Part of a small language model's weights.
Architecture: rotary positions, untied embeddings.
Training: a variant of SOAP for these matrices, 93M tokens, 2961 steps.
Each number is 50 + 15 x the weight over the matrix's rms, rounded and kept within 0 to 99. Layers, rows and columns count from 0.

# layer 12 MLP down (transposed), 576x96, rms 0.185, rows 497-533, columns 0-95
57 64 43 28 39 40 58 31 60 37 71 53 39 29 56 49 40 46 41 41 68 45 54 42 28 25 52 41 53 42 45 36 56 30 36 42 80 61 14 55 78 55 40 39 47 31 52 48 57 51 47 50 56 52 57 33 29 51 52 82 61 64 36 60 36 65 46 37 44 44 56 72 39 44 40 46 42 40 18 47 48 61 02 32 58 30 42 59 62 88 78 49 59 27 54 66
60 44 58 74 57 25 20 33 30 50 30 49 69 51 53 62 22 49 64 24 37 25 35 51 52 44 38 67 67 34 67 49 54 53 52 31 64 35 34 49 49 29 29 43 69 53 30 31 70 75 57 51 70 43 52 55 50 28 70 59 43 35 49 58 28 45 45 47 35 54 41 61 68 12 63 59 39 46 57 56 60 60 69 49 12 36 45 47 63 57 41 57 24 53 50 56
53 61 35 71 52 67 70 54 70 40 43 78 65 47 47 48 47 45 44 39 60 44 38 58 50 59 32 35 59 69 87 40 64 26 41 43 56 44 42 11 60 72 38 60 48 49 43 63 36 50 34 55 75 47 68 58 40 22 41 40 66 64 58 48 33 58 76 47 59 83 62 59 24 49 38 44 55 42 53 20 50 42 39 70 81 70 24 87 22 53 45 79 97 50 45 34
49 30 57 59 41 89 44 38 48 42 18 48 49 45 75 76 46 58 56 59 78 47 50 38 60 46 38 54 42 31 64 38 30 72 45 23 49 41 63 42 71 49 30 34 72 31 80 62 61 30 35 36 14 37 51 35 55 38 67 46 41 59 48 47 35 42 39 80 62 69 56 42 65 11 54 40 38 53 46 60 67 46 61 63 67 40 65 48 55 34 54 44 39 50 70 59
13 68 55 55 39 55 54 65 72 46 31 43 34 41 41 30 58 24 76 51 48 60 35 54 16 37 72 57 82 63 41 60 72 25 29 74 72 64 31 22 51 78 43 54 74 30 57 64 55 69 51 66 63 43 46 41 45 43 41 28 79 74 95 33 26 59 17 66 42 67 47 58 65 77 52 44 49 26 72 41 61 33 26 52 53 40 35 51 63 55 55 37 61 58 59 43
39 80 61 30 47 55 53 62 59 51 68 48 61 45 67 34 80 45 33 54 48 78 38 54 45 52 51 64 57 70 65 39 59 44 52 42 59 70 46 57 61 29 51 62 46 67 66 60 44 76 42 78 34 93 99 59 43 68 29 46 46 60 77 76 40 39 36 09 42 46 47 43 50 54 64 58 46 40 60 56 43 34 48 63 60 46 38 63 69 28 70 63 59 45 55 48
41 30 48 48 55 39 36 53 68 34 39 54 55 35 46 66 67 68 48 58 52 49 50 41 39 35 40 31 60 40 50 66 67 37 49 38 53 64 38 60 51 59 33 50 61 59 51 56 54 38 69 45 22 55 65 44 59 55 48 41 32 34 47 78 26 40 39 51 27 50 50 52 76 19 57 47 55 33 41 84 52 60 64 99 46 19 54 36 60 22 55 32 62 49 30 31
50 01 36 50 42 58 50 34 71 27 50 64 65 54 53 49 81 46 57 80 61 61 40 19 69 57 33 71 41 28 42 65 49 30 38 70 47 39 63 55 76 52 74 63 64 77 32 43 63 29 44 41 34 41 44 42 54 73 42 40 56 48 24 46 77 48 57 64 19 71 48 49 46 59 60 38 49 40 33 44 54 50 27 45 53 45 51 94 48 39 44 66 41 51 51 63
58 50 42 45 45 46 19 46 29 66 63 26 44 78 65 43 68 56 36 32 55 50 58 52 11 30 38 26 24 45 93 40 44 59 43 48 60 52 42 25 44 28 18 75 58 60 23 32 37 62 49 42 41 42 30 78 54 35 57 42 37 65 50 74 47 39 53 60 56 52 37 66 56 52 64 73 44 63 65 47 44 58 71 54 33 58 81 47 80 57 60 58 76 75 62 46
29 49 63 43 32 51 40 44 44 64 47 60 41 50 51 60 52 62 56 81 41 50 63 43 44 42 28 47 47 38 39 64 55 67 52 32 73 52 40 50 41 68 40 77 49 70 49 45 30 49 54 43 01 27 42 26 44 46 67 28 40 54 43 63 48 62 44 50 65 63 32 71 87 34 32 63 48 59 41 55 58 37 50 63 51 55 72 39 37 38 35 52 29 55 53 50
47 47 28 67 49 65 93 37 66 70 61 44 50 66 50 53 60 55 62 26 67 42 58 31 35 40 45 72 44 45 80 50 32 59 57 50 54 53 48 45 67 25 14 40 66 23 33 69 53 54 51 66 60 50 53 55 55 47 45 50 61 38 71 65 46 83 55 29 64 52 65 64 45 54 36 46 38 67 35 40 39 61 65 72 41 59 31 47 63 53 24 64 44 56 42 44
55 52 19 76 62 46 42 51 30 43 14 24 80 64 25 36 28 36 64 53 62 45 63 25 68 63 58 47 64 95 49 70 63 59 35 46 35 73 30 44 41 56 50 43 77 61 51 46 42 43 40 50 58 56 73 41 36 49 51 44 46 40 64 28 32 45 49 67 60 57 46 37 73 29 24 76 61 55 60 47 43 29 54 52 60 66 25 10 51 72 35 49 36 88 71 57
36 69 58 53 63 39 61 46 28 49 70 57 65 24 53 50 36 45 45 65 35 44 50 40 41 37 64 73 42 83 60 47 60 52 89 67 24 66 60 58 62 33 21 71 20 58 57 49 69 58 29 58 37 60 87 32 59 37 61 77 45 59 28 47 65 63 54 59 51 18 59 68 60 67 66 33 37 99 39 36 46 34 71 37 56 65 73 16 51 74 49 47 73 32 41 28
58 27 22 69 69 59 42 30 46 53 59 36 41 56 34 28 61 85 41 34 59 55 61 56 30 52 52 31 25 40 45 62 40 47 56 45 42 45 36 20 59 63 43 30 47 58 45 56 53 59 54 35 65 50 53 55 43 68 41 66 73 33 61 58 33 28 60 37 43 50 55 61 58 49 61 59 69 65 52 80 80 70 43 48 29 79 51 72 49 30 46 43 57 78 76 46
81 19 30 55 53 61 66 50 67 43 41 55 71 50 57 63 51 72 89 31 86 47 35 55 17 39 33 24 55 39 23 56 54 41 50 39 66 72 52 55 33 29 35 34 42 56 57 25 40 22 57 60 74 45 49 71 42 60 75 51 41 55 49 66 56 81 51 23 82 44 50 75 66 49 35 52 32 58 40 36 36 54 44 52 73 54 62 52 23 34 64 61 36 34 59 44
26 61 68 48 51 39 33 61 58 66 50 44 60 52 54 36 55 25 51 55 46 34 52 70 31 50 51 70 21 37 70 52 30 27 37 83 48 57 67 47 30 54 45 34 13 77 37 47 33 34 52 49 26 43 52 42 71 71 63 49 53 61 45 51 38 54 39 51 47 47 58 41 52 71 44 54 68 41 41 52 36 44 49 48 59 55 39 45 43 23 53 44 59 61 60 62
44 31 49 44 27 41 54 59 66 32 08 57 15 60 57 49 69 53 45 67 46 32 49 57 42 64 25 66 36 52 51 44 47 12 26 41 49 66 56 34 50 48 79 50 43 44 62 36 34 47 64 64 09 45 57 24 40 14 54 48 55 44 33 31 42 63 51 27 51 56 44 56 44 48 53 66 41 51 50 60 59 44 19 55 54 44 62 53 58 62 31 72 63 36 25 75
55 41 43 70 36 34 69 40 42 74 54 71 55 47 45 61 65 50 41 56 27 47 38 35 46 59 52 61 40 57 51 40 07 42 35 73 44 47 40 36 74 53 44 58 54 47 37 43 21 68 58 47 64 32 70 31 41 56 44 48 63 78 45 83 60 44 83 37 52 69 60 40 17 41 46 57 57 79 47 52 36 27 36 46 57 51 42 27 58 48 38 37 60 60 72 74
75 00 43 47 50 44 49 44 37 64 47 52 41 28 67 30 43 61 24 61 50 41 67 49 58 80 51 45 37 46 34 46 63 72 30 63 60 81 76 55 33 43 55 52 30 48 51 40 47 30 53 72 42 46 46 70 42 33 62 33 60 46 44 38 36 58 53 71 58 59 60 54 42 65 57 53 71 35 75 29 44 63 24 53 66 64 57 52 56 50 44 73 78 39 53 46
38 51 47 43 37 39 85 66 59 56 38 56 53 63 23 38 73 69 35 27 47 46 46 39 40 79 59 46 51 65 46 42 41 15 43 50 65 52 76 52 72 44 31 73 18 60 58 39 61 82 53 51 62 65 32 58 62 64 41 52 63 47 32 56 58 82 35 57 35 62 93 36 47 71 35 36 53 58 41 63 37 45 60 45 61 50 22 47 28 21 48 55 73 17 26 59
48 66 63 40 18 62 47 66 37 42 35 44 43 60 29 62 40 62 65 63 94 26 38 72 47 48 29 41 58 69 51 40 59 44 61 52 61 46 17 47 51 35 58 64 13 53 49 37 38 06 45 44 48 60 70 65 57 38 57 48 62 41 81 46 59 59 49 71 29 65 59 60 49 75 46 63 47 61 67 50 27 49 42 67 43 39 56 69 59 39 51 60 57 30 56 49
42 43 20 61 59 44 45 30 68 22 16 37 31 77 47 51 39 58 57 36 48 46 59 55 34 61 48 71 37 46 82 47 58 53 38 43 45 69 37 63 47 66 45 46 52 28 73 43 51 63 51 61 64 74 32 27 31 01 59 73 48 69 50 54 45 45 64 48 70 48 70 47 58 43 44 79 55 45 60 56 44 57 35 48 32 41 35 28 58 57 71 41 69 27 39 42
45 53 61 59 53 55 58 44 42 59 46 49 46 43 59 42 40 43 75 63 57 36 52 45 45 51 62 59 41 45 40 67 43 67 48 64 47 56 74 27 52 46 23 44 58 43 63 61 63 42 59 38 62 35 88 48 45 75 47 47 41 32 39 69 53 90 68 29 77 41 55 33 77 39 44 71 36 45 32 70 52 40 78 40 69 42 51 37 17 38 81 63 31 62 41 24
51 30 50 58 87 70 54 36 37 47 55 49 63 34 75 38 68 28 52 63 51 68 75 54 55 55 60 33 42 61 42 84 41 47 54 58 39 62 71 59 69 50 64 27 63 58 64 57 32 29 71 51 49 61 37 42 43 60 44 53 47 47 50 24 52 42 47 53 35 49 43 41 33 55 70 76 47 73 18 36 70 51 38 43 38 63 56 60 45 59 47 36 58 36 39 36
51 46 54 54 38 64 36 40 34 56 55 38 41 44 38 64 49 65 47 64 64 72 69 22 54 42 80 64 62 42 55 44 12 51 58 84 58 49 44 42 51 32 61 53 42 31 44 38 42 38 37 52 52 49 47 49 85 33 62 72 66 58 61 45 32 05 36 55 58 34 43 58 52 48 58 57 56 57 50 64 71 59 46 42 48 40 64 85 32 62 28 55 28 48 65 54
33 79 39 45 58 57 34 38 44 75 18 22 51 24 50 32 34 50 55 62 39 42 45 55 52 49 41 57 44 36 53 63 56 57 60 40 62 44 57 40 68 56 83 64 66 48 77 43 61 51 40 65 50 67 41 82 83 55 79 60 74 69 60 58 40 35 50 17 78 37 81 47 65 55 39 34 30 32 67 64 47 38 35 34 33 38 69 50 57 66 47 62 74 16 33 57
61 51 58 35 33 37 69 44 48 43 41 48 63 47 40 56 52 30 54 56 64 42 60 72 36 36 56 64 78 66 51 48 45 69 69 60 64 35 59 56 18 86 44 39 62 14 49 55 53 47 28 34 56 45 62 53 20 37 56 48 27 52 54 61 21 41 25 64 41 38 32 37 49 78 68 56 54 66 63 57 50 38 44 49 45 68 60 47 22 56 47 65 55 53 52 44
34 33 51 58 22 42 61 54 70 82 59 60 51 33 39 38 63 19 60 84 61 46 53 50 44 48 50 39 74 52 47 27 41 30 27 64 47 55 39 49 42 63 43 85 50 21 46 50 54 46 52 42 39 32 57 68 66 41 71 54 44 74 61 54 46 57 54 36 53 41 99 49 50 31 31 62 20 52 40 63 58 50 47 50 66 43 74 38 50 43 49 41 33 44 54 42
63 65 52 93 76 63 34 43 53 56 42 47 67 40 53 45 37 43 29 61 69 24 40 56 59 73 39 39 40 41 76 36 61 63 35 53 60 61 43 68 97 73 47 20 46 20 30 87 42 52 57 42 62 67 49 39 40 56 50 60 28 40 50 24 82 38 69 52 42 54 52 33 56 63 45 55 77 50 57 29 33 04 39 41 49 45 47 53 51 45 30 34 48 62 61 61
60 55 42 40 20 35 45 57 40 56 48 50 52 25 59 51 30 49 44 28 56 57 37 58 53 48 55 57 53 53 61 51 67 29 58 37 77 58 60 56 36 53 44 63 75 63 60 40 26 39 47 66 57 47 59 66 34 24 55 68 63 79 61 43 26 40 49 51 42 43 63 69 48 36 52 58 69 88 47 46 52 48 56 36 08 77 55 16 39 45 56 51 69 55 54 47
87 73 62 25 54 82 58 56 64 51 66 35 27 57 31 43 22 47 53 49 47 73 58 52 49 42 34 76 43 57 61 24 69 74 94 64 56 46 54 43 30 59 09 74 52 42 60 55 39 58 46 42 36 58 54 33 54 53 68 69 54 49 25 46 55 50 42 45 49 48 54 37 33 38 39 50 54 31 49 47 31 58 53 50 60 58 44 42 66 45 40 62 17 83 64 60
37 23 33 41 26 59 51 62 56 59 51 67 68 53 51 47 51 38 56 25 45 39 50 76 44 42 30 51 36 49 52 51 44 52 67 35 29 43 48 34 42 52 00 52 52 02 55 53 59 27 43 34 00 54 46 11 40 51 42 22 45 56 35 60 58 34 34 61 44 46 59 37 99 71 45 66 53 30 53 48 19 42 40 43 49 45 29 11 66 50 63 51 35 41 57 59
39 45 60 65 42 66 20 49 25 56 80 48 22 50 46 64 44 77 30 56 39 40 37 41 43 55 37 61 65 44 42 61 22 61 70 51 40 81 45 38 67 51 53 66 38 34 67 77 38 41 40 56 84 52 46 53 48 41 55 68 42 57 49 96 78 38 57 59 40 37 36 62 66 49 49 74 30 54 61 51 50 46 21 48 65 60 69 19 63 47 51 70 49 75 43 46
36 86 60 25 59 35 31 17 57 21 66 59 57 58 53 44 40 60 51 34 48 60 47 60 50 38 60 46 60 77 54 69 63 38 33 51 31 25 41 44 34 57 45 56 84 63 20 26 54 58 69 51 48 55 41 57 45 54 45 21 43 52 57 60 43 56 33 39 40 62 61 66 70 27 57 42 33 61 50 79 69 46 69 33 35 50 58 54 48 44 41 63 64 61 42 60
52 48 66 53 50 41 50 53 78 62 15 26 58 61 41 27 36 50 47 46 26 23 87 29 60 52 43 52 55 56 54 53 62 62 63 45 97 52 00 55 45 61 56 36 25 41 60 54 61 57 34 63 57 55 51 56 63 42 49 50 47 48 48 77 61 47 71 46 49 49 55 61 62 16 40 40 14 19 57 50 55 44 31 43 48 63 48 81 64 51 55 69 62 72 35 47
40 44 62 71 61 31 56 70 64 78 69 44 74 40 56 44 24 14 57 45 37 21 74 42 54 44 56 26 44 24 53 19 44 18 45 46 41 57 62 24 45 57 43 58 67 55 47 20 69 46 33 39 74 32 69 39 18 38 67 40 47 62 42 57 60 62 60 58 27 72 34 30 93 73 27 70 58 56 40 36 51 44 74 71 32 43 74 28 55 68 58 52 43 36 53 38
41 65 82 75 54 51 55 47 52 42 25 55 55 54 62 24 40 52 21 39 49 33 60 72 62 48 58 58 77 29 64 55 73 61 51 52 52 51 60 39 43 70 59 66 40 36 38 26 57 43 45 47 57 44 52 56 50 52 61 46 43 54 58 36 37 51 41 49 78 62 48 29 51 61 49 73 59 46 60 54 53 36 67 54 34 33 46 35 36 38 48 28 49 33 62 43
# layer 12 MLP up, 576x96, rms 0.184, rows 498-533, columns 0-95
44 55 50 56 49 48 52 60 43 58 73 71 45 44 43 53 52 37 36 22 52 82 65 19 59 65 50 50 55 81 27 31 54 53 52 47 17 65 52 46 54 40 42 78 59 58 58 35 49 37 54 52 35 40 41 63 58 38 46 51 11 81 48 68 36 50 52 49 58 44 54 28 33 48 26 33 74 21 37 46 48 38 36 24 65 54 71 25 17 63 51 76 48 67 75 52
51 61 48 65 70 58 49 57 61 33 26 71 69 40 48 55 67 57 22 42 56 50 56 45 35 71 58 31 47 11 69 47 60 57 40 62 67 60 44 46 39 46 56 40 46 38 56 53 48 53 48 59 42 52 48 46 30 25 06 72 44 80 36 56 50 36 37 47 39 54 54 60 45 61 25 35 74 49 10 42 63 64 38 60 36 63 57 71 54 38 64 28 70 59 72 70
59 64 52 67 40 40 41 15 46 40 52 39 43 52 40 54 56 49 36 54 47 42 42 30 30 34 67 25 47 32 46 32 35 93 13 30 43 29 59 41 53 36 64 63 48 42 54 56 59 28 79 41 58 67 56 71 45 44 60 65 30 57 46 88 61 62 66 70 35 79 68 45 51 71 46 60 55 20 58 57 48 65 36 56 51 44 41 65 42 51 48 51 43 26 83 32
41 53 54 52 42 43 81 69 26 30 46 66 31 58 63 43 42 66 66 30 66 33 31 53 24 50 58 75 48 40 40 62 63 55 54 48 36 96 54 70 46 57 57 72 34 39 47 64 37 65 57 38 64 31 77 32 47 57 73 45 21 49 83 72 55 50 50 44 41 58 50 48 45 20 55 59 40 23 29 55 35 33 48 31 49 57 26 50 81 65 70 38 54 33 89 35
60 60 41 33 06 52 45 62 67 44 36 56 41 53 52 47 40 58 61 51 44 62 69 27 52 58 49 31 40 47 51 77 54 29 61 30 29 50 48 40 64 43 30 26 38 52 78 37 51 78 54 00 62 40 50 55 59 67 66 59 07 48 50 56 80 58 47 03 62 51 44 60 29 42 34 45 50 52 46 53 59 58 72 72 43 56 26 30 48 78 33 60 29 25 63 58
34 40 59 60 58 47 55 37 47 52 60 51 33 51 88 00 41 36 68 56 56 26 35 29 39 67 57 69 48 55 65 54 47 61 54 51 28 57 45 44 42 49 77 53 47 58 41 55 60 33 30 50 34 55 72 43 47 31 47 47 47 72 37 24 65 29 49 64 62 51 46 48 42 58 47 41 50 21 61 18 55 64 51 37 50 29 66 56 43 45 21 57 54 63 75 45
46 62 72 72 60 53 40 50 41 54 47 31 56 91 27 36 45 46 53 44 65 36 59 57 32 58 67 43 53 55 67 45 43 57 46 46 63 53 22 57 43 64 53 74 42 17 79 68 38 64 68 48 31 66 54 62 40 46 58 40 57 48 51 45 38 33 46 55 66 75 42 38 56 43 41 18 49 53 64 56 79 82 70 62 10 58 55 14 32 41 64 20 28 58 50 74
61 62 40 44 43 57 84 43 41 64 52 35 24 40 31 73 58 59 42 24 70 50 22 64 65 51 66 27 16 17 48 39 46 54 63 53 47 46 33 08 41 30 79 64 54 55 52 43 66 33 51 25 61 27 62 28 51 26 59 34 44 48 30 78 58 51 51 64 51 59 36 34 79 48 44 90 44 78 49 45 73 58 47 22 59 37 46 45 60 37 71 85 54 49 35 55
45 56 54 39 50 54 25 47 65 35 55 64 40 21 32 49 42 58 66 38 42 38 63 46 47 50 54 49 65 57 42 27 29 54 55 45 27 54 46 28 32 52 62 64 09 63 28 58 42 50 76 43 50 73 68 45 41 53 31 64 60 65 64 65 35 36 41 59 53 46 62 44 40 60 33 39 61 17 68 25 44 58 44 27 36 60 54 62 45 76 61 63 31 15 60 56
39 43 70 53 65 43 62 27 43 49 59 59 69 49 62 56 75 65 59 42 55 71 48 53 56 54 37 38 11 57 44 32 34 31 63 49 64 60 54 66 53 68 47 45 45 36 27 48 66 35 57 46 61 43 67 73 82 77 50 23 47 42 49 33 42 43 52 36 33 69 36 39 45 55 36 06 39 56 44 62 49 54 26 67 55 40 47 54 34 55 64 48 33 63 64 58
74 55 48 42 43 33 47 51 59 58 19 57 39 52 49 72 51 81 58 25 69 50 35 40 30 64 10 67 34 75 42 48 62 53 78 29 44 64 37 21 24 50 49 64 52 27 60 50 49 73 43 68 49 41 42 61 42 86 68 33 56 28 44 72 45 33 69 48 72 14 41 43 67 33 38 38 30 61 86 21 47 45 57 61 49 48 47 35 71 43 65 40 32 50 35 42
68 48 60 56 50 37 51 61 62 42 51 44 31 58 55 44 54 62 56 64 50 42 65 54 62 36 56 36 98 62 44 82 41 50 48 59 47 61 57 82 38 32 25 28 60 29 30 89 25 65 50 41 42 10 50 77 49 99 46 80 53 54 62 40 37 61 24 74 69 83 40 44 62 74 42 66 49 27 22 41 46 60 66 72 43 52 37 49 39 42 69 46 50 75 49 33
00 27 59 60 57 36 67 35 72 59 48 61 40 69 25 83 57 56 60 40 52 54 45 36 80 68 76 10 32 41 39 29 51 56 44 59 27 72 49 65 57 50 51 49 57 55 55 39 37 55 48 56 50 46 43 30 38 16 59 26 36 64 43 85 58 54 59 72 54 40 64 40 56 65 43 44 39 58 53 45 57 33 56 30 56 38 44 41 69 69 50 52 37 55 37 47
57 53 73 43 82 45 53 65 51 48 72 44 57 82 45 34 66 79 70 64 39 51 55 08 44 23 74 58 78 39 36 33 64 58 72 53 42 46 48 48 40 50 40 67 41 38 45 47 20 68 49 59 46 41 48 29 30 42 65 44 64 60 48 51 31 50 59 60 50 72 44 70 47 49 68 52 46 50 52 59 57 32 48 63 30 39 47 52 19 57 65 38 51 50 43 37
76 32 53 44 70 53 85 66 58 61 43 68 73 39 30 58 70 37 48 48 40 62 51 55 36 37 40 55 39 56 36 43 68 63 60 47 43 46 45 29 60 30 38 41 52 38 58 55 59 81 48 36 47 91 37 49 53 41 48 53 76 63 69 61 70 53 20 34 00 49 65 60 52 45 58 55 40 61 49 62 25 47 36 51 40 18 33 29 60 44 42 47 60 46 37 64
48 78 59 51 43 41 51 27 53 43 45 80 69 52 37 42 31 67 57 66 52 32 54 59 48 45 38 80 81 30 42 56 42 32 28 37 54 49 61 41 51 51 71 43 66 56 56 61 89 68 51 40 54 57 27 52 48 58 55 42 39 63 24 60 30 30 54 61 50 75 55 62 28 33 69 33 50 64 52 12 35 59 62 44 43 17 54 31 25 35 50 66 41 67 55 44
22 33 51 48 43 42 52 42 80 57 47 54 50 37 53 40 42 74 33 42 48 43 49 18 54 35 48 38 21 59 54 46 56 37 43 50 62 83 49 24 36 26 54 45 54 37 40 62 59 55 40 63 48 59 71 67 42 54 67 50 23 53 34 75 39 65 44 50 35 57 38 68 49 76 53 74 62 70 69 25 81 47 28 67 45 60 35 22 62 43 54 58 51 71 54 55
41 50 49 56 65 67 27 59 39 63 45 47 66 48 55 26 59 48 47 52 64 62 23 66 49 60 74 36 05 51 34 70 32 47 40 18 45 64 16 52 60 58 55 78 48 55 59 27 67 47 55 26 73 69 42 43 42 42 56 28 49 54 57 30 55 48 27 40 17 46 37 63 49 51 35 71 24 17 60 77 70 56 48 46 49 53 39 48 50 72 53 56 37 57 59 34
35 60 62 70 68 50 23 31 46 39 67 61 44 49 37 42 21 33 37 99 61 60 39 51 46 40 41 47 46 27 40 71 40 53 84 51 47 45 64 43 38 38 71 31 71 48 31 48 36 47 55 60 30 51 38 35 58 69 36 63 36 61 60 49 27 16 52 78 54 51 65 38 33 65 61 70 47 20 56 43 63 33 27 61 57 13 58 26 53 57 61 66 47 60 38 67
56 52 39 52 34 67 68 36 57 52 58 46 13 34 68 26 39 13 58 22 37 48 47 69 71 36 69 20 41 52 40 64 49 63 70 38 39 64 59 76 42 51 68 62 47 51 69 44 52 51 63 36 74 20 68 62 63 35 62 39 48 45 38 56 26 45 46 56 58 33 66 59 67 25 53 32 46 65 46 43 58 43 64 67 59 39 45 83 27 33 41 49 50 37 66 41
44 47 51 37 64 53 30 64 62 41 62 42 80 45 54 49 69 54 40 58 53 68 43 45 60 50 47 53 49 89 14 69 72 54 39 37 47 54 58 63 51 92 59 23 37 28 82 54 65 68 51 54 54 62 30 48 27 39 35 74 51 33 61 42 40 68 49 20 34 23 48 50 27 53 44 37 54 63 47 38 49 60 49 67 40 42 55 35 33 32 66 35 35 41 44 55
49 57 21 61 56 51 45 51 47 31 65 61 30 34 68 49 46 59 69 53 71 49 51 72 81 75 37 56 51 36 76 51 33 16 57 47 39 57 60 40 59 17 71 55 52 44 32 59 63 47 57 43 43 43 59 52 44 22 55 60 60 74 51 54 35 34 26 42 62 43 50 38 53 35 71 55 65 43 14 56 53 54 41 52 33 57 62 38 45 35 48 35 89 45 71 22
55 44 52 45 73 44 49 55 55 45 23 49 29 40 48 36 33 36 37 47 49 12 52 45 36 39 24 41 83 32 46 49 51 54 62 64 50 44 32 53 37 60 46 63 54 57 61 57 63 51 52 81 75 58 73 35 44 47 56 54 56 61 37 55 77 41 28 35 64 45 51 39 43 43 47 39 56 55 73 42 23 42 27 46 73 30 46 44 69 62 65 69 43 62 48 40
50 41 73 17 66 32 51 62 58 62 53 62 50 59 42 51 55 41 65 33 71 38 42 40 51 54 59 26 43 33 62 44 59 48 65 38 49 74 42 31 66 32 74 44 55 57 30 82 34 52 80 61 39 42 40 25 51 49 41 60 54 28 48 52 56 56 38 66 39 65 41 48 39 52 43 42 40 56 48 59 31 66 81 42 51 53 18 67 51 62 92 25 65 33 71 76
53 29 39 72 44 57 50 33 56 53 55 48 47 42 18 26 52 83 62 35 52 32 84 62 61 57 65 36 43 69 48 45 66 34 58 73 63 84 72 60 60 60 44 18 36 31 33 68 31 54 51 48 77 35 38 33 66 32 40 33 26 31 22 42 48 45 48 44 70 52 68 50 39 45 46 70 40 51 48 37 58 60 65 49 40 48 55 41 55 36 22 90 34 53 72 60
68 60 54 53 56 65 42 33 53 35 66 72 25 77 50 32 24 51 44 96 44 40 62 12 52 55 79 21 38 59 50 37 43 64 52 58 44 51 53 46 42 48 50 70 44 22 62 67 28 47 60 46 39 68 63 34 51 46 70 69 35 62 46 46 35 70 60 45 32 28 48 73 36 51 75 64 52 48 58 50 41 33 40 29 51 32 51 60 59 46 35 41 43 35 35 42
46 39 60 48 17 39 34 02 62 47 74 48 68 47 37 43 37 50 63 59 34 36 60 63 59 77 41 45 37 91 63 13 32 73 67 56 41 61 44 50 53 67 58 35 52 45 49 57 48 53 33 55 59 39 48 20 49 53 59 52 26 41 55 89 53 28 53 54 48 48 49 51 41 67 44 55 43 57 55 61 52 67 44 51 57 59 55 52 44 08 55 50 58 60 46 25
28 76 74 77 46 52 49 43 48 71 44 38 63 31 36 30 39 34 47 45 47 55 72 48 29 44 69 25 36 50 62 32 47 16 63 61 44 45 48 59 22 54 68 42 47 39 20 65 91 47 73 46 39 34 62 82 42 44 67 61 44 51 51 47 47 56 47 67 53 71 42 15 60 47 58 58 60 31 50 49 54 83 58 21 29 66 76 35 55 35 65 65 45 40 42 46
47 54 25 64 62 64 46 13 70 41 43 52 45 28 58 35 60 56 70 72 60 43 55 39 49 60 44 66 72 57 47 45 24 70 39 39 60 68 44 53 53 37 31 33 42 39 43 49 65 32 48 58 39 55 46 47 88 64 34 25 53 49 30 47 31 59 58 70 53 47 63 62 59 74 47 65 31 81 32 35 63 77 33 53 71 62 43 27 50 60 66 56 52 72 57 24
50 66 62 58 41 44 61 53 49 50 33 41 45 50 70 58 66 57 36 39 61 59 41 49 48 82 46 70 55 90 35 37 27 55 51 58 55 53 26 53 46 28 86 62 49 38 72 60 43 85 69 39 60 60 45 47 63 32 85 33 33 50 60 49 67 53 12 57 45 53 53 38 50 44 35 49 40 67 37 49 54 58 37 50 57 55 32 69 33 42 57 18 31 46 59 34
41 67 35 27 55 62 43 51 63 44 71 42 59 52 59 26 55 51 60 31 38 44 54 34 55 38 75 63 57 52 61 50 85 50 70 44 26 47 52 48 42 61 14 50 29 43 30 55 57 19 57 67 00 41 56 38 32 50 57 74 70 71 36 36 54 22 60 68 71 67 81 50 95 80 43 44 62 48 65 32 44 65 40 59 43 53 29 50 48 40 67 73 69 44 68 42
43 45 51 61 56 47 76 53 61 37 68 47 54 37 39 48 60 46 32 55 64 37 52 11 32 48 48 27 69 49 47 29 86 70 27 76 57 61 57 55 19 19 65 85 85 38 52 42 71 44 47 67 36 70 68 74 70 50 44 63 33 38 17 61 50 36 54 52 57 40 43 29 80 78 40 69 49 59 58 75 45 94 53 48 39 48 65 54 64 41 67 39 64 52 68 81
46 29 35 52 44 57 63 58 61 63 43 62 38 46 46 82 53 59 57 51 46 38 48 44 61 95 44 30 40 37 55 28 51 87 50 50 43 80 35 52 68 54 58 34 37 69 54 62 74 21 45 51 53 55 39 47 42 27 58 55 71 55 56 45 62 30 61 49 44 42 41 63 51 65 40 81 35 28 23 63 22 60 56 51 44 31 28 42 32 50 65 75 36 20 29 69
61 39 55 49 59 39 25 35 45 71 76 33 63 52 41 56 67 44 74 71 57 23 41 76 93 48 54 45 73 62 52 70 24 62 89 37 49 70 74 55 64 51 69 52 48 33 41 14 36 47 28 55 55 21 38 55 53 73 37 27 35 63 43 56 50 32 49 41 44 78 57 42 54 50 37 48 42 46 57 50 34 57 27 22 40 45 64 64 53 50 46 60 32 53 65 47
62 52 51 21 19 22 21 48 50 43 44 63 39 67 10 47 67 74 58 34 53 31 67 52 56 28 24 35 69 57 38 27 42 63 48 60 62 60 62 70 42 56 35 27 71 35 57 82 49 85 28 52 54 73 31 59 49 64 39 64 46 60 19 64 42 67 56 19 49 37 41 44 51 76 45 54 41 32 70 33 68 52 58 45 63 46 32 80 35 38 66 56 33 44 31 62
42 54 48 60 72 83 61 72 35 43 40 38 46 63 39 77 58 39 64 44 25 59 42 36 47 51 52 29 91 34 54 85 56 39 66 35 37 54 91 59 61 41 57 19 24 37 58 34 62 56 57 65 53 41 49 71 39 39 48 59 50 42 32 54 40 53 49 43 47 73 75 20 37 41 35 45 60 72 45 46 71 50 54 62 41 46 60 37 58 69 41 34 63 12 62 64